{"vocab_size": 1024, "rope_base": 24200.0, "extras": ["capped logits"], "init": "normal", "init_std_o": 0.0, "lr_head": 0.0103, "schedule": "wsd"}
Each number is 128 + 32 x the weight over its row's rms, rounded and kept within 0 to 255. Layers, rows and columns count from 0. The size above them is the row's rms in percent of the matrix's.

# layer 2 MLP gate, 512x192, rms 0.0983, rows 257-280, columns 0-95
size [104  99 116 114 118  89 111  91  97 109 119  86 112  91 104  96  99 108  74  84  95  95  94 102]
[[159  87 152 173 177 123 136 114 134  92  96 115 152 147  95 120 107 177 136 126  98 168 121 222 139 102 192 149 158 140  85 114 139 126 141 138 165  89 182 129 140 127 172 112 102 104 102 168 134 124 127 175 113  91 113  94  72 100 149  72 148 120  53 105 121 140 182 136 124 151 157  95  81 109 178  86 152 125 145 176 111 133  78 124 204  91 144 169 180 157  75 180 114  61 155 109]
 [144 106  92 173  79  91 122 122 156 139 146  95 102 191 124 133 192 102  98 148 129  78 146 111 152  82 133 108  98 108  84 121  96 153  68 141 125 119 120 115  82 162 153  87 139 121 148 167 127  87 138  87 114 134 140 128 122 183 134  90 171 159 126 126 127 156 157 135  96  95 118 112 152  82  94  59 169 157  98  85 119 144 166 118 118 101 104 147 146  97 165 159  96 146 154 104]
 [ 67 110 176  68 137 170 177 143 110 175 122 106 112 128  69 162 177 141 158 133 108 129 107 198 146  84 137  94  99 121 127  91 139 117 125 157 119 117 143 141 105  79 116 133  95 105 100 153  92  94  98 203 126 100 157 107 185 104 134  70 114 146  64  87 128 106 118  98 185 128 113 186 167 134 183 136 137 137 122 152 158 145 135 142 154  88  93  80 136 108 136  94 165  83 128 131]
 [103 133  98 142 160  90  79 160  96 116  98 136 133 109 147 135 137 204 182  96 172 112 128 131 140 145  88 112 138 172 167 177 118 142 131 114 118 111 116  79 117 135 125 108 145 145 170 121 193 109  81 105  70 121 133 126 158 166 100  74 111 110 117 113 149 123 162 118 118 193 128 202 154 137 113 122 156 158 126 139 131 119 144  91  92 116 113 148 142 133 118 146 109  91 163 122]
 [157 156 123 156 118 167 106  91 111 193 190  82 161 109 118  64 149 107 171 113 188  87  87 109 167 156 133 152 132 172 127 103 147 113 137 128 105  88 144 120 109 165  52 166 126 102 107 109 149 118 159 122 145 153  99  68 141 111 125 132 138  99 107 114 107 119  84 136 133 107 124 143 210  74 170 127 126 126 161 163 129 138 152 133 125 188  83 168  71 143 122 124 129  66 162 100]
 [118 121 180  82 136 156 160 130 104  74 152 121 166 172  58 129 187 169 123 131  90 127 183 156 103 113 124 134 186 163  79 116  95  96 130 133 165 153 137  66 126  62 108 139 170 142 120  87 134 128 123 112 144 113 104  70 149  73 173 107 111 136 128 127 107 149 181 175 114 118 150  78 153 164 205 168 109 147 129 250 141 176 115  90 168 124 100  74 126 113 140 134  91  91 158 100]
 [135 147 137 151 173 102 127  83 149 105 114 120 159 109  95 116 142 164 102 197 135 155 128 115 140 126 152 119  94 129 160 127  55 119 147  96 113 185 171 172  68 102 141  64 136 140 129 177 142 105 115 133 164  81 170 176 129 142 120 185 134 120 139 134 142 104 132 150 132 141 204 124 119  66 153 118 155 131 146 168 152 137  86 144 119 124 119 175  91 146 134 105 135 120 127 192]
 [151 115 141 141 120 125 177 113 141 118 127 132  79  86  44 186 157 183 176 147 164 100  48 120  62 113 120 100 108  77 109 144 131  91 157 153 168 137 124  81 113 108 149  75 146 171  88 111 173 123 143 171 142 176 142 117 180 144 143 135 126 124  91 130 140 136 139 168 125 113 134 125 123 134 140 135 150 136 170 127 158 136 109 132  63 145 124  80 108 100 148 145 103  69  70  72]
 [146  71 111 137  97 152 120  87 181 107  84 140 115 133 174 157 136 136 126 115 138 148 111 113 145 171 165 192  93 117 136 129 144 108 128 181 173 116 143  78 125  70 110  87 107 151 106 116  95 111  93 124 208 112 116 129 120 151 116 163 162 135 116  95 147 109 157 139 141 179 106 100 123 103  96 147 172 171 171 152 135 143 113  88 109 152 163 173 169  91 109  92 127 110 152 171]
 [120  97  99 128 119 125 107 122 131 116  87  57  89 188  67 123 156 144 135 158 162 147 104 186 111 115 123 105 114 147 153 117 118 136 123  85 144 170 124 102 161 103 114  56 111 142  82 107  81 125 146 169 130 158  90 122 143 186 174  93 158 161 116 143 133  70 166 202 134 100 120 158 122  52 114  77 160 126 152 157 138 114 157 139 137 102 157 148 150 113 130  94 142  53 157 121]
 [ 95 111 107 162 128 112 107 114 121  89 127 102 108 111 107 128 125 158 169 141 170 187  59 166 150 109 118  81  79 125 139 131  72 120 158 136 115  84  37  94  81 167 139  70 134 155 171 166 163 129 130 152 138 145  99 108 133 134 122 159 123 121 157  97 153 117 179 164 150 153 129  86 121  84  89 153 107 116 145 162 184 110 146 162 159  91 131 204  24 149  69 113  54 114 118 108]
 [145 128 190 144  81 121 158 118 130  77 127  96 153  46 115 126 109 160 136 144 164  79  98 143 122 154  93 113 116 168 180 148 187 161 143 113 141 158 111 104  88 184 130 101  95 144 135 166  76 153 123 132 128 127 111 147 157  83 140 128  57  97  94 103 107  85  90 108 159 189  97 186 111 125  86  99 128  74 102  78 118 168 137 164 103 130  88  36 165 164 176 129 104 127 193 117]
 [107 118 101  98 120 184 102  88 129 118  87 173 172 136 124 159  94 124 131 131 139 176  95  93 154 134 148  56  77 145 172 105 128 132 127  22  87 101 125 116 152 154 158 138  78 111 127 143  41 105 164 195 100 200 144 123  90 152 117  78 185 148  76 129 124 112 148 101 191  87 110 184 113 114 111 122 144 107 121  74  87  85 155 130  80  93 120  78 138 147 142 140 129 131 116 139]
 [184 128 157 145 123  78 160 147 146  69 176 127 100 153  72 147 123 115 179 146  99 132 172 134  61 100  98 130 167  99 132 133 136 128 105 152 127 164 102 140 151 129  44 126 114 148 132  91 150  59 105  83 131 150 120 120 138 104 138  60 154 160  96 115 125 100 155 169 125  96 131  90 166 174 145 117 130 153 117  98 159 178  70 116 130 118 142 197 113 136  77 141 101  74 196 141]
 [153 119 132  87 142 181 106 113 145 188 102 100 148 126 100  86 153 171 118 160 119 123 117 164 119 117 167 144 179 163 114 101 102 149  92 127  83 135 153 135 185 128 111 166 156 132  67  87 111 183 121 103 104 126  47 109 120 154 111 134 163 143 107 118 144 181 159 134 178 112 113 154 157 115 106 141 174 126 146 203  94 104 104 166 170 141 102  85  77 115  98  69 142 106 174  67]
 [129 129  90 161 137  90 127 127 137  76  88 112 134 195 135  96 107 126 138 162 163 114 124 111 149  65 137 108 104 186  87 155 203 188  58 138 154 140 108 118 130 161  96 139  76 159  90 127 112 163 163 127  85 146 153 122 127 164 128 123 164  65 155 110 183 136 170 107 112 128 144 141 137 126 145 137 124  74 104 146 163  72 112 164 129  84 133 191  70 120  57 103 141 132 139 165]
 [ 97 148 143 142 125 182 106 154 119  92 141 182 135  86  70 108  77 158 121 130  73  90 101 113 179 145 141  71 165 141 109  95 142 156 135 121 134 167 107 152  85  66 145 156  96 138 174  71 118 122 150 103 114 107 111 138 132 109 152  85 109 152 110 107  84 169  79 123  81 104  70 140 142 125 100 140  69 125 163 166  77 168 143 121 109  62 110  72 135 112 158 127 122 153  86 155]
 [135  91 102 127 137 102 128 183  75 128 172 146 125 121 157 163 144 142  97 157 115 172 171 146 125 169 117 141 133 124 124  89 180 113  73  90 102 117 132 115 122  88 204 107 161 134 148  60 109 135 104 135 169  90  91 160 113 164  97 207 126 184 112 124 130  79  83 134 107 149  92 144 186 126 144 138 136 112 152 103  67 167 153 146 142 132 118 144 159  93 131 160 139 111 142 125]
 [110 122 117 166 108 170 109 106 123 117 154 170 122  83 140 123 124 144 148 131 137 119  91 148 105  69 120 144 101 103 129 166 117  80  49 148  75 141 177 104  85  89 100 169  97 139 106 176  79 115 110  94 142  78 147 147 117 187 152 156 116 122 157 150  92 104 150 109 124 136 198 173 142  74 137 106 125 132 126 175  76  73  87 110 157 118 188 108 132 113 111 139 135 118 186 128]
 [187 162 141 112 105 126 177 122 153 100 123  99 120 124 148 174 168 160 107  95 131  94 175 142  64 217 130 138 166 105 159 113 149  78  80 188  99 126 149  92 113 109 112  97 112 129 118 168 102 100 153 138 173 157 125 186 118 102  73 150 107 132 111  76 150 140 127 153 160 101 135 133 236 120 167 146 146 123 158 159 115 125 134 107  84 150  85 132 108  99 151 130 115 166 110 138]
 [119  76 123 143  99 179 134 151 113 118 152 141 159 146 127 108  75 118 157 107 102 101 132 157 170 131 121  82 138 131 165 146 127  63 132 151 127 127 199 114 154  96  98 162  79  95 153 103 184 128  96 111  54 102  62 158  83 176  76 150 111  58 166 139 132 145 125  82 175  49  88  90 114 103 160 162 118 158 196 129 124  69 166 100 154 128 201 133 155 119 182 146 127  87 128 106]
 [117 140 172 102 128 124 164 159 123 169 149 114  92 159  84 131 151 117 239 130 156  39  90 166 127 161 124 143 167 166 140 139 112 115  72 107 114 150  52 120 165 142  97 110 167 172 115 115 154 171 129 157 141 105  87  49 116 134 114 167 100 127 171 104 155  75 116 131 166 158  86 158 143  69 157 108  99 106 174 118 146 191 118 125 153 167  98 108 126 103 104 117  96 123 144 144]
 [118 129 168  92 184 179 110 144 158 119 156  97  89 138 178 147 128 116 141 152  91  97 133 112 130 121 147 101 157 182 101 113 107 107  97 114 139 162 167 105 123 182 118 132 100  96 157 103 119 140 180 155  74  63 121 120 142 130 127 125 124 142 179 127 139 189 184 136 152 119  67 158 134 217 116  85 122 104 176  93 163 115 129 127 143 134  98  73 173 118 137 153  95  96 160 126]
 [132  95  41 169 132  81 110  93 119 181 105 124  96  48 138 103  95 127 125  89  76  99 101 120 117 101 129  88 123 162 162 104  92 137 103 107  98 107 116  92 109 140 111  34 131 120 160 173 200 116 153 179  91 155  98 117 110 137 102 139 111 132 118 140  84 128  35 142 129 114  98  94  98 153 141 136 100  84 175 190 160  84 143  96  91 176  78 173 170 162 129 126  62 157 130 144]]
# layer 2 MLP up, 512x192, rms 0.0927, rows 257-280, columns 0-95
size [101 103 127 121 120  87 109  87  96 108 123  80 112  89 107 100 106 114  74  94 100  94  98 104]
[[121 137 143 138 135 130 154 114 166  92 181  73  81 172  96 162 181 131 122 129 129 137 157 121 118 118  52 146  88 150  95 111  85 163  95 160 146 182  84 132 148  92 128 112 126 119 103  91  54 108 107 145 162 135 165 148 160 112 105 129  89 102 157 122 143  93 139  67 116 136 114  97 193 140 101 188 164  88  85 100 109 147 125 121 118 106 143 185 102 122 110  98 176  65 180 198]
 [ 98 102 124  69 140 102  55 114  83 118  85 159 176  84 148  95 152 156 155 143 128 202 100 188 109 140 117  95 151 151 123  94  94 149 217 135  77 111 149 108 127  70  97 167 108 109 177 113 141 203 124 135 126 150 148 162 108 108 145 145  98 156  81 154 150 114  99 150 202 128 116  61  79 196  87 144 150  96 151 125 102 154 113  99 146 130 136 113 154 126  91 160 146 105  70 127]
 [168 147  95 139 101 133  72 139 116 118 122 115  87 140 140  65 127 102 125 129 142 128 168 126 147 148 203 151 139 119  88 119  99 118 150  98 105 153 172 133 164 201 169 149 118 128 139 106 112 146 131  96  94 123  77 167  82 158 132 133 130 131 148 158 118 146 167 145  81 115 126 156  84 140  83 138 190 154  92 166 110 101  47  91  95 116 122 194 135 128 102 147 115 120 168  92]
 [141 126 149 113 143 110  81 152 154 191 146  99  89 148 124 130 161 169 186  90 181 124 163 117 142 101 125 147 191 143 113 168  84 128 161 165 179  80 119 114 119 108  91 127  75 158 159 148 177 143  85 162 108 101  93 119 164 120 143 121 116 116  84 120 152 150  92 108 127 123  89 191 109 122 123 165 138 152 142  99  82  86 166 139  81 184 108 134 112 105 132 108 113  98 123 107]
 [174 142 131 147 111 171 154 134 184 118 160 147 135 162 104  75 106 151 145 126  86 141  91  98 165  92 110 109 135  34  73 123 118 160 134 101 163 108 132 116 111 129 115 148  76 141 178 110 177 103 111 159  94  74 133 152 112 155 121  92 143 107 157 157 119 155 162 117 140  79 124 118  66 162  82 154  18 143 125 107 151 120 147 105 107 164 132 159 181 133 135 141 165 116 140 196]
 [140 132 124 152 112  85 134  65 109 113  91 162 121 183  87 153 114 106 125 163 132  74 142  27 144 156 155 108 188 148 107  96  74 108 118 122 160 101 102 138 125 105  62 146 157 126 151 102 113 102 133 129 133 171 151  94 154 201 166 134 118 118 144  95 144 176 154 153  48  93 110  87 139 195 178  77 123 159 165 193 172 102 110 136 138 125 143 150 186 115 121 195 124 186  89 132]
 [108 125 180 124 136  36 150 145  95  54 131 167 130  87 114 116 158 148 127  97 108 169 132 148 125 120 122 102  86 114 166 145 100 109 168 100 142 180 135 102 155 112 144 110  85  83 142 144 133 111 108 162 151 113 213 134  87 141  84 130 119 120 127 109 115  95 130 169 137  63 160 128 120 132 132 113  97 163 112 142 105 125  68 155 160 160  86 151 153 118 166 167 155 109 180 117]
 [133  97  99 159 110 103 144 128 120 143 152 133  92 170 153 108 120 113  98 181 153 187 167 162 147  62  98 119 136 196 124 176 128 122 110 100 122  94 147 145  75 150 117 173  89 110 167 131 138  67 183  93 138  77 110 129 138 138 142 110 124 121 139  93 101 150 155 169  69  58 115  74 157 153 100 152 183 107 109 146 134 142 150 146 146  78 211 191 101 164 120 181 146  92 149  81]
 [123 124 106 142 112 129 119 138 156 160 117 112  86  94 116 150 100  47  86 135 149 182 153  95 166 162 171 183 144 146 125 117 116 129 153 152  78 164 112 175 145 159 165 109 130 104 106 124 123 123  85  83 116 138 127 113 107 175 145  82 137  58  77 103 151 186 144 157 120 100 110 107 109 131 127 136 118 121 136 133  95  94 185  37 161 118 130 181 133 123 143 137 119 214 169 132]
 [139 151 101 113 136 134  77  72 132 148 134  92 132 206 178  67  57 111 110 129 104 153 141 188  69 138 131 136 141 149 102  95 123  87  97 121 159 152 118 129 189 131  55 100 139 116 110 131  90 160 100 110 135  90 167 108  97 107 129 113 145 149  87 152  96 176  67 124 142 138 187 137 101 121 112 120  73 130 156 117 143  91 128 128 165 181 201 135 151 171 151 138 121 123  82 116]
 [146 118 145 100  89 134 153 118 176 160 146 199 170 101 133 176 122 116 152 133  97  77 152 136 121 117 156 109 144 117 107 134 192 143 100 123 119 179 203 100 181 134 145 190 130 128 127 120 105 135  99 204 124 109 146  97 131  94 148 154 104 119  81 121 117 131  87 102 121  51 114 151 147  89 175 136 149  94 137 125  84 134 124 112 120 172  94  72 172 109 149 163 147 103 169  92]
 [ 71 183 147 162 170 163 145  99  80 144 130  52 136 146 111 151 129 172 136  75 157 107 137 126 109  66  39 130 148 151  90 125  43 176 125 152 158 155  86 116 168 166 148 133  81 150 115 109 128  76 163 112 140 101 131 161 152 115 143 140 134  79 141 121 143 108 120 137 108 129 140 149 176  83 159  97 125 166  61 111 121 153 138 114 122 183 125 110 145 119 109 106 154 202 133  65]
 [105  90 141 111  97 150 151 110  86 149 112 130 104  89 198  87  90  81 146 212 178 127 133 153  94  97  92 166 155 105 118 217 170 181 122 155 101 124 201 125 164 144  92 114 141 130 133 106 207 134  28  90 136  94 161 171 135  94 132 150  91  75 149 123 154 108 161 108 117 130 148 104 109  99 104 178 153 142 148 152 140 166  88 129 135 128 128 155 171 112  95  95 125 165 140 121]
 [112 206 175  98 142 121 144  92  93 138 144 209 173  81 140 134 136 149 106 154 122 153 128  99 130  99 137  89  87 129  88 147 174  96 117 100 113  86 155 161 171  89 121 135 177 122 163 161 190 151 157 126  63  98 235 139 131 100 212 160 154 118 178 127  93 172  82 171 114 130 100 119  90 149 115  88 119 110 153 158 160  93 153 139 149 101  69  67  83 138 133 107 140 166  68  86]
 [103 109 148  96 124 157  83 142 155 168 126 108 177 133 115  94 172 166 104 163 131 157  61 174 113  81 129 156 130 124  88 114 108 115 119 106  58 165 138 128 176 162 121 159 134 156 106  78 136 179  91 112 142 135  57 158 105 127  87 146 125 174 144  99 144 104 148 124 200 134 121 159 177  33 132 154 178 117 132 167  64 129  79 125 111 131 138  78  72  93  96 110 150 103 148  86]
 [119 122  98 175  98 143 101 129  68 171 121 144 125 114 128  95  97 110 134 118 142  96 132  84 128 125 126 138 114 113 135 149 122 172  92  66 170  63 118 160  99 193 142 119  59 125  78  87 114 154 191 113 129 155 162 126  99 119 122  98 109 112 144 130 150 116  58 130 103  76 132 114 134 112  82 200 138  84 141 140  69  87 141 182 117 143 105 150  84 117 118 115 123  33 170 215]
 [140 111  71 130 152 150 194 141 170 120 179 145 132 152  96 142 125 110 120 152 149 121 188 113 175 180 124 106 106 107 117 128 152 126 154 139 108 124 114  88 132 107 154 145 178 146 163 155 170 134 126 105 127 133 100 140 128 136 139 180 121 147 151 114 148 144 147 180 106  91 101 126 167 168 127 218 137 132  86 137 137 139  54  69 118  96  81 115  98  69 104  95  70 104 119 123]
 [152 137 143 116 128 114 146 182  72 150 121 196 144 115 139 132 120 108 150 164 102 204 175 130 150 178 143 153 139 101 134 112  96 138 111  62  52 101 107 161 141 150 178  94 133 102 144  56 125 130 134  83 152  96 141 147 112 151  88 108 134 174  79 101  97 131  76 132  95  97  97 155 161 122 146 121  77 126 137  65 124 195 131 132 156 151 105 135 142 122 101 162  99  90 164 101]
 [124  88 112 150 139 100 107 139  97 162 145  97 235  82 126 117 109 121 116 136 125  60 111 169 134 160 121 157 149 167  91 142 112 119  98 146 134 102 116 181 117 146 179  77 141 159 128 109 170 124 113 104 117 141 127 116 105 100  88  75 102  84 193 222 128 142  55 119 137  99 151 110 157 133 111 127  92 101 155 216 113  86 133 130 136 135 102  57 108 110 115 126 100 140 144 125]
 [116 182 124 113  34 139 150 145  33 171  97 177 115 152 147 162  73 105 129 155 141 160  75 139 107 107  66 126  92 125 133 153 173  95 125 109 160 150 135 144 123 134 131  86  94 161  92 130 160 122 155  64  93 156  92 110 105 129 141 131 131 158 170 184  82 147 119  82 122 142 113  82 183 122  45 137 102  98 130 140 161 123 122 194 157 114 177 178  97 163 100  92 125 114 176 140]
 [154 164 118 160 130 137 103 185 173 133 126 173 123 143  97 121  99  93 137 115 107 186 112  70 133 124 185 162 113  76 149 110 138 149 101 121 185 106 135 134  97 125 103 124 143 125 133 158  93 143 162 110  80 113 130 142 119 143 133 145 166 163  82  93  93 207 159 176 176 135 140 120  60 110 179  95 141 148 128 175 159 151 136 201  85 188  90 164 159 152 154 158 185 156 162  70]
 [130 149 114 140 173  80 101 120  94 131 136 201 164 182 215 147 101 121 131 150 147 178 119  98 138 158 114  97  67  98  95 148  90 152 104 148 147  94 172 108  87  75 171 128 129 119 122  96 133 147 100 110 128 166 128 121 198 138  66  59 156 153 131 117  66 119 119 127  94 119 156  94 190 147  69 115 170 165 103 187 176  75 151 139 144  69 164 143 133 110 118 103 138  88 144 105]
 [133 141 103 120 108 175  89  86 117 128 139 113  82 167 114 122 137  76 144 118 146 146 142 134 187 103 144 126 127 157 132 169 134 113 110 129 119 124  91 103 153 148 136  85 100 138 118 171 109 158 113 203 156  79 131 174 117 101 119 163 127 203  93 116 104 103 148  32 128  75 128 167 138  81 134 108 145 164  58 102 137 141 102  90 111 144  92  77 144 139 167 148 122 156 103 153]
 [182 102 113 128 125  88 106 136 161 137 133 101  91 149  39 138 136 149 119 136 150 184 159  71 146  95 129 150 158 100  97 100 122 143 137  68 122 134  99 104 124 167 120 117 119 124  96 145  81 120 139 106 122 105 160 115 136 120 126 127 175 188  88 146 178 145 100  65 159  54 157 141 108 103 126 156 143 139  92 112  88 126 142 145  88 116 109  97 106 104 139 139 202  86 132  87]]
# layer 2 MLP down (transposed), 512x192, rms 0.0901, rows 257-280, columns 0-95
size [105 100 116 109 117  91 106  97 100 108 116  81 107  99 100 103 103 107  71  93 103  92  96 107]
[[116  95 127 165 158 129 119  88 137  98 109 167 176 136 161 122 103 123 197 152 122 153 164 115 106  97 105 140 193 158 133 101 107 156 136 108 130 137 107 159  99 157 124 144 109  84 129 125 204  55 157 155  66  98 117  92  42 154 117 107 145 122 105 140  58 161 128  88 150  85 200  63 158 137 114 153  89 210 153 158 129 109 110 100 152 102 113 167 123 161  85 150 102  94 141 160]
 [141  83 111  74 150 166  60  77  95 105 143  90  94 108 151 126 155 109 112 112 167 129 134 161 104 148  90 133  82 137 150 124 147 102 127 146 118 155  91  65 158  75 159 116 155 115 114 128 107 136 154 128 154 168 177 152 200 132 142 200 132  92 157 198  65 115 139 142  98 125 151 160 109 103 172 174 131 121 160 216  85 117 146 114 170 120 140  70  71  65 120 131  79 131 145 125]
 [104 152 119 123 140 134 122 127  98 108 103 122 104 150 155 111 143 205  94 131 130  82 159 133 147  83 125 155 158 142  92 176 121 124 156  77 111 208 137  54 104 103 137 117 152 210 173 137  90 127  90 140 111 204 132 117 120 129  98 118 125 118 186 121 132  63 131  99 104 134 130  98  97 109 109  73 125  95 138 161 121 100 125  79  76 122 126 105 103  46 102 136 116 129 158 107]
 [ 94 150  64 103 149 155  60 103 109 145 105 143 127 141 141  94 134 158 175  98 159 143 102 130 151 148 124 211 208 137  77 174 177 137 107 159 160  67 151 117 137 108  71 133 127  91 175 111 178 133 119  90  32 101 122 123 172 123 120  91 182 137  80 111 143 155 141 111 130 142 123 200 158 137 101 140 110 179 140 100 108  56 157  94 109 170 135 158 118 117 148 123 148  83 135 138]
 [153 161 147 157 113 158 123 109 172 174 147 151 150 154  89 140 130 114 111 119 145 123 127 116  96  97 156 141 107 155 146  87 121 144  94 195 157 125 156  88 138 133 112 144 147 174 146  40 148  98 179 171 161 123 100  77 109 132 159 102 143 102 167  79 162 130 121 170 110  62  94  74 108 213 140 130  92  60 176 143 143 112 127  54 107 189  63 199 136 150 131 105 128 121 146 182]
 [ 65 213 131 116 112 147  65 150 142 155 118 129 122 136 120 177 160 124 118  96 110 161 208 156 106  98 107 167 159  88 141 192 150 119 121 121  73  79  95 130 133 147 162 101 154 139 134 121 139 111  81 131 145 141  89 108 182 124  88 119 122 149 145 204  69 116 119 141 136 161 125 168 144 121  88  93 104  63  73 121  95 152 125 107  30 123 184 174 125  98 183 147 167 117 130 109]
 [105 116 126 130 148 137 178 150 105 144 183 145 132 135 109 159 109 165 110 143 108 190 164 139 115 150 125 172  78 150 155 150 130  76  90 126  85  84 176 182 154 131 193 122 173 130 139 168  60 105 129  99 114 123 169 129 130  96 110 149 158 116 115 178  94  10  63 121  92  90  95 127  98 147 119 147 117 141 114 157  65 150  85 123 151 137 152 138 166 156 122 131 125 118 117 203]
 [150 121 132 179 157 140 146  42 128 129 195 148 112 161 134  98 149 149 150 139 109 193 147 161 116 100 145  90 110 120  69 184 194  98 109 140 153 131 127  97  96 126  90 101 110 186 168 115 114 153 144  60 130 128 154 171 170 163 123 142 116 122 112  57 153 114 111 119  96 129 108 114 158 101 190 143 128 111 124 136 125 168 166 161 129 107 153 131  95  38 182 103 104  74 146  56]
 [133 108  93 132 138 157 116 130 122  90 112 155 139 118 154  89  84 153 141 137 131  93 187 108 122 164 157 171 167 116 104 132 115 151 135 123 116 105 121 239 106 142 147 145 136 108 159 110 136  92 144 110  27 167 164 135  67 152 122 109 151  85  40  62 109  96 142 152 129 128 115 142  88 159 136 134 144 137 107 194 172 112 138  66 124 133 159 168 162 130  91 214 127 127 157 164]
 [103 102 155 133 132 116 110  99 166 112 127  62 111 147 137 154  61  82 104 183 142 110 141 151  88 150 102 117 121 128 133 101 137 119  95 130 110  76 152 157 158  80 112 102  95 105 180 106 124 171 128 112 132 122 160 102 105 143 138  84 140 180  89 188 141 163  87 176 102  78 163 144  53 101 123 116  65  82 147 134 124  91 124 133 151 122 204 173 166 171 112 129 145 101 108 130]
 [161 170  90 137 155 176 162 101 165 148 113 148 117 112 137 168 170 110 186 132 160 141 126 174 123 156 153 125  88 128  73  88 122 162 156  95 104 166 138 174 171 193 143 175 122 101  97 136  99  86 113 137 118 184 178 145 116  80 130 163 147  70 168  94  75 120  82 136  90 109 128 142 144 159 154 150  66 111 132 105  89 159 116  87 100 180 125  82 130 126 146 105  88  69 119 152]
 [144 132 203 127 139 140 140 159 174 118 202 144 130 156 133  76 139  92 134 124 132  84 144  69 144 100 115 134 154 137 154 111 119  75 117 147 159 141 137 206 104 134  86 148 146  80 126 197 150 110 142 132 101 161  90 131 123 140 122  99  95 140 107 182 118 127 145 126 154 111 165 154  87 108  97 186 141 128 171 141 144 132 184 178 159 175  74 129 121 137 125 188 112 155 139 155]
 [117 117 136 181 114 113 113 113  89 100 124  91 160  62 104  88 119 156 123 134 165 142 124 105 132  81 103  98 130 107 157 128 169 105 159 147 140 185 121  50  90 100 109 111 160 139 121 142 179 118  54 139 141  93 157 108 101 102 167 153  91 125 166 188  60  98 174 129  37 127 159 123 125 124 203 153 133  96 102 120 160 116 177 128 119 132 114 113 171  71 129 124 173 164 135  61]
 [108 117 110 131  77 178  65 139 160 193 137 174  86 124  63 163 140 107  67 125 115 144 121 139 153  97 161 112  85 134 133 181 119 119 181 104 133 103 107 110 141  92 148  90 178 179 110 115  67 186 112 129 137 146 115 174 180  76 119 187  98 139 131 140 176 149 107 103 100 161 123 137  49 105 132 110 164  51 144 129 123 115 154 158 105 152 148 109 115  31 195 148 169 126 136 107]
 [137  74 151 155 125 147 135 102 134 115 145 167 134 145 128  90 115 137 152 147 125 137 142 116 151 147 194  96 133  97 141  66  69 178 144 158 124 126 133 247 104 128  95 134 132  92 126  92 110 142 131 102 117 182 151 129  96 159 128 108 119  89 119  77 146 125 147 142 105 111 103  70 136 179 141 129 133 129 163 126 150 108 138 144 128 147  97 168 109 123   0 143 146 121 104 124]
 [145 133 122 132 135  96 143 146 145 137 162 127 120 110 121 131 127 105 102 152  81 126 127 140 118  76 201 143 105 144 145 148  76  85  92 147 109 175 115 170 135 151 135 133  77 152 138 127 127  92 115 130 142  81 137 146 206 137 155 124 140  94  72 101 128 136 156 117 162 177 109 151 207 171 127  50 165 183 123 115 168  34 138 139 148 121  99 150 115 113 106 111 237 192 129  92]
 [ 80 162 143 149  69  66  80 143  93 123 110 145 155 133 165 111  83 151 173 106 105  73 101 137 135  96  87 132 229 135 158 136  42 145 157 129 148 183 172 210 169 138 146 126 134 140 182 137 104  89 146 114 172 153 150 114 145 139  78 140 106 146  75  96 223 128 125  93 100 146 104 133 132 146 128  95 145 182 133 169 152  98 137 170 107 139 134 137 142 135 154 146 197 109 143 109]
 [171 117 135  94 116  78  93 154 103 127  90 158 114 136 138 114 122 142 106  96  35 105 145 125 134 145 128 178 212 117 117 127 116 129 145 138 111 120 189 213 175 108 111 115 137  87 136 171 141 135 130 105 107 128 125 147  70 155  92  83 154 190  55 145  60 158  95  98 154  61 135 198  96 166 118  93 151 183 142 104 159 159  76 117 131 175 120  81  91 131 134 132 111 115 136 105]
 [141 158  70 155 126 114 131 146 102  87 113 171 135 130  87 128 111 129 114  57 115 140  81 146 144 157 189 116 111 150 109 114 110 146 158 116  89 152 132 204 153  59  98  86 149  87  89  73 134 154 142  86  95 113 171 142 148 173 123 134  98  76 184 127 134 160 126 144 107 100 131 133 130 146 149 164 134 155 138 107 151 153 138  86 164 140 145 125 200  89 140 100  72 142 124 136]
 [132 126 122 114  28 176  81 193 145 141 147 156 147 172 107 112 123 116 167 181 106 156 189 143 112 123 122 122 148 148 126 153  93 116 148 133 131 122 137 138 164 119 115 118 140  86 133 154 191 175 107 184 176 150 138 120 179  99 116 133 108 192 161 196 164 147 153 131 116 136 116 123  80 144 159 109 119  97 105  66 110  31 169 163 151 106 103 183  94  94 138 162  96  97 170 110]
 [175 135 127  98 114 115 160 136 112 121 113  84 115 123 134 153 135 138  56  90 141 133  63 180  89 149 153 127  99  73  92 108 163 185 115 143 119 167 121  81 161 160 164  51 153 168  90 121 136 127  98 166 119 163 136 126 150 150 176 104 167  95 126 181  94 126 184 145 147 124 152 170 183 143 106 123 143  20  88 110 134 176  86 109 126 116 122 104  90  58  50 133 129 147 104 123]
 [170 148  88 118 164  88 106  98  98 182  84 102 180 120 151 136 162 125 136 141  89 121 112  85 143 112  92  61  76 144 157 143 190 160 114 104 158 137 131  84 170 129 178 138 169 166  91 109 121 216 131 118 122  49 177 159  74 135  58  88  89 130 121 113 100 151 133 144 117 137 110 120 151  77 151 173 123 135 145 133 126 167  94 104  93  97 192  98  82  83 193  93 113 128 141 137]
 [ 91 137 136 124 141 133 104 208 108  93  98 157 106 121 155 144 115 159 146 145 134 120  69  78  93 125 126 162 116 111  85  62 174 111 172 108 153 120 157 128 130 138 118 137 130 100 123  84 129 128 148  93 132  97  92 174  90 118 132 132 148 101 177  99 164 161 128 123 176 170 141 150 184 196 138 160 110 180 179 156  70 100 137 140 161 137  75 118 155 133 101 129  94  99 109 173]
 [132  77 150 146 124  97 134 131 123 151 124 191  97 107 104 178 166  49 136 124 154 133 162 115 156 125 147 198 139 140 101  55 171 190  91  91 115 101 121 124  91 146  63 140 134 148 104 121 175 153 154 123 162 144 162 129 144 171 157 107 147 169 112  78 136 146 130 156 146 101 197  96 121 121 115 157  97  89 142 128 123 125 118  86  99 124 119 129 147 188 161 156 167  95 155 155]]